Each number is 128 + 32 x the weight over its row's rms, rounded and kept within 0 to 255. Layers, rows and columns count from 0. Numbers have three digits each. The size before them is the row's rms in percent of the matrix's.

# layer 6 MLP up, 512x192, rms 0.218, rows 490-511, columns 144-191
098:149087145103138101112155125105185099095147093087143071106168151143189092089099126118126175079148135095177088139098131139158149121102097105147113
095:142096107154153112127110158152144128167137095085112140085174164222138134127161137102127131061058109104128068161144058127099148067136137177088172
101:124125141163109156161073164127118206154115118134065086077091137175157147108076142083164097133097141090114125074106146119088187067181109146124133
101:111097103134144115132142110140127175105147134105115119071055104108172116138142214183076089139149227149126125124134119155094113160124119134128087
104:105105148129093148111159114104126161143103139075112094089129155125107162112151111196125136153137120105145126132108125128189137100049147053106104
099:087094095103147084111095104136177094167155141136137085168139148091130102188162126090124128148143112083118201168172081166135146064152145111100147
102:100184074099125095117100129093183105048110195114127086153128135120151147099119153203122143150121160209097136155137122146088136133117181122088082
101:160137092105142138139160161130072217098176097140109086149125150108097084091139148124150181109091094196123102158125127124136110126121118141107095
110:168152195109155166099088157167091089095100160118136156145139120130171141092047047135130126169132123064176120116152139112113138115128153142115079
093:094120088124056164094136138115153094182143105161140049104138191104122090137159122094116119132093126109150082086079146102155141147135124156089132
108:120127170051125175145128119158120213143143160126192147196149167131152181138093169156113121136129124164094114111052195179065168176094106135146120
107:106106091105087121163149162092098098142112180148111089219101134123127123097134133175186164142092100144123085107117166098066167114159159127177112
101:148107169120136135111156114106116081134093127105127115152136145121121112183131112095125079169116174161129149076131122151092060111158141095141095
102:116122147250111148152113087113148132129088172137075171148139121137150123115115104071149156162132137160109136103096143145083130118122125106123116
100:133147136132145130186161154190097108148139062088118111145091111163097121184087144085096163086147129161175150149156197169120154107122136086177109
099:118107120123135123106127160099083133091125096144114091154098073139111137137156104072186150165135144086132216153107134138106107161153111123120128
092:076123134149117168148134119084106162162058088122137114165155151176107146104145049095146086092095106114104141163146174119149115108098098116127137
106:139119137150119155126180128107142169139161097125092118114096088159085126187124127102080087125164138142105174154160196173163091176092078118154162
104:103135093166130108149145048125095158150066115146149149120109133130080111155132113145107120177126081134089135114069127115100135087131171083127118
091:114060093075149098121091127132149187159138125107103074062120106151174130145058048103099054113065145113136145093092100129133151110155141128059109
098:141160122096176160161156150144183117135160118080153144084126120109140150142122125209102153183151142131075118138133098166098174117108165161092152
109:138080089169146112112169163147169079174119122125108091111178104120159145136105092137175125145101112122175116125110128157124112104136120098072161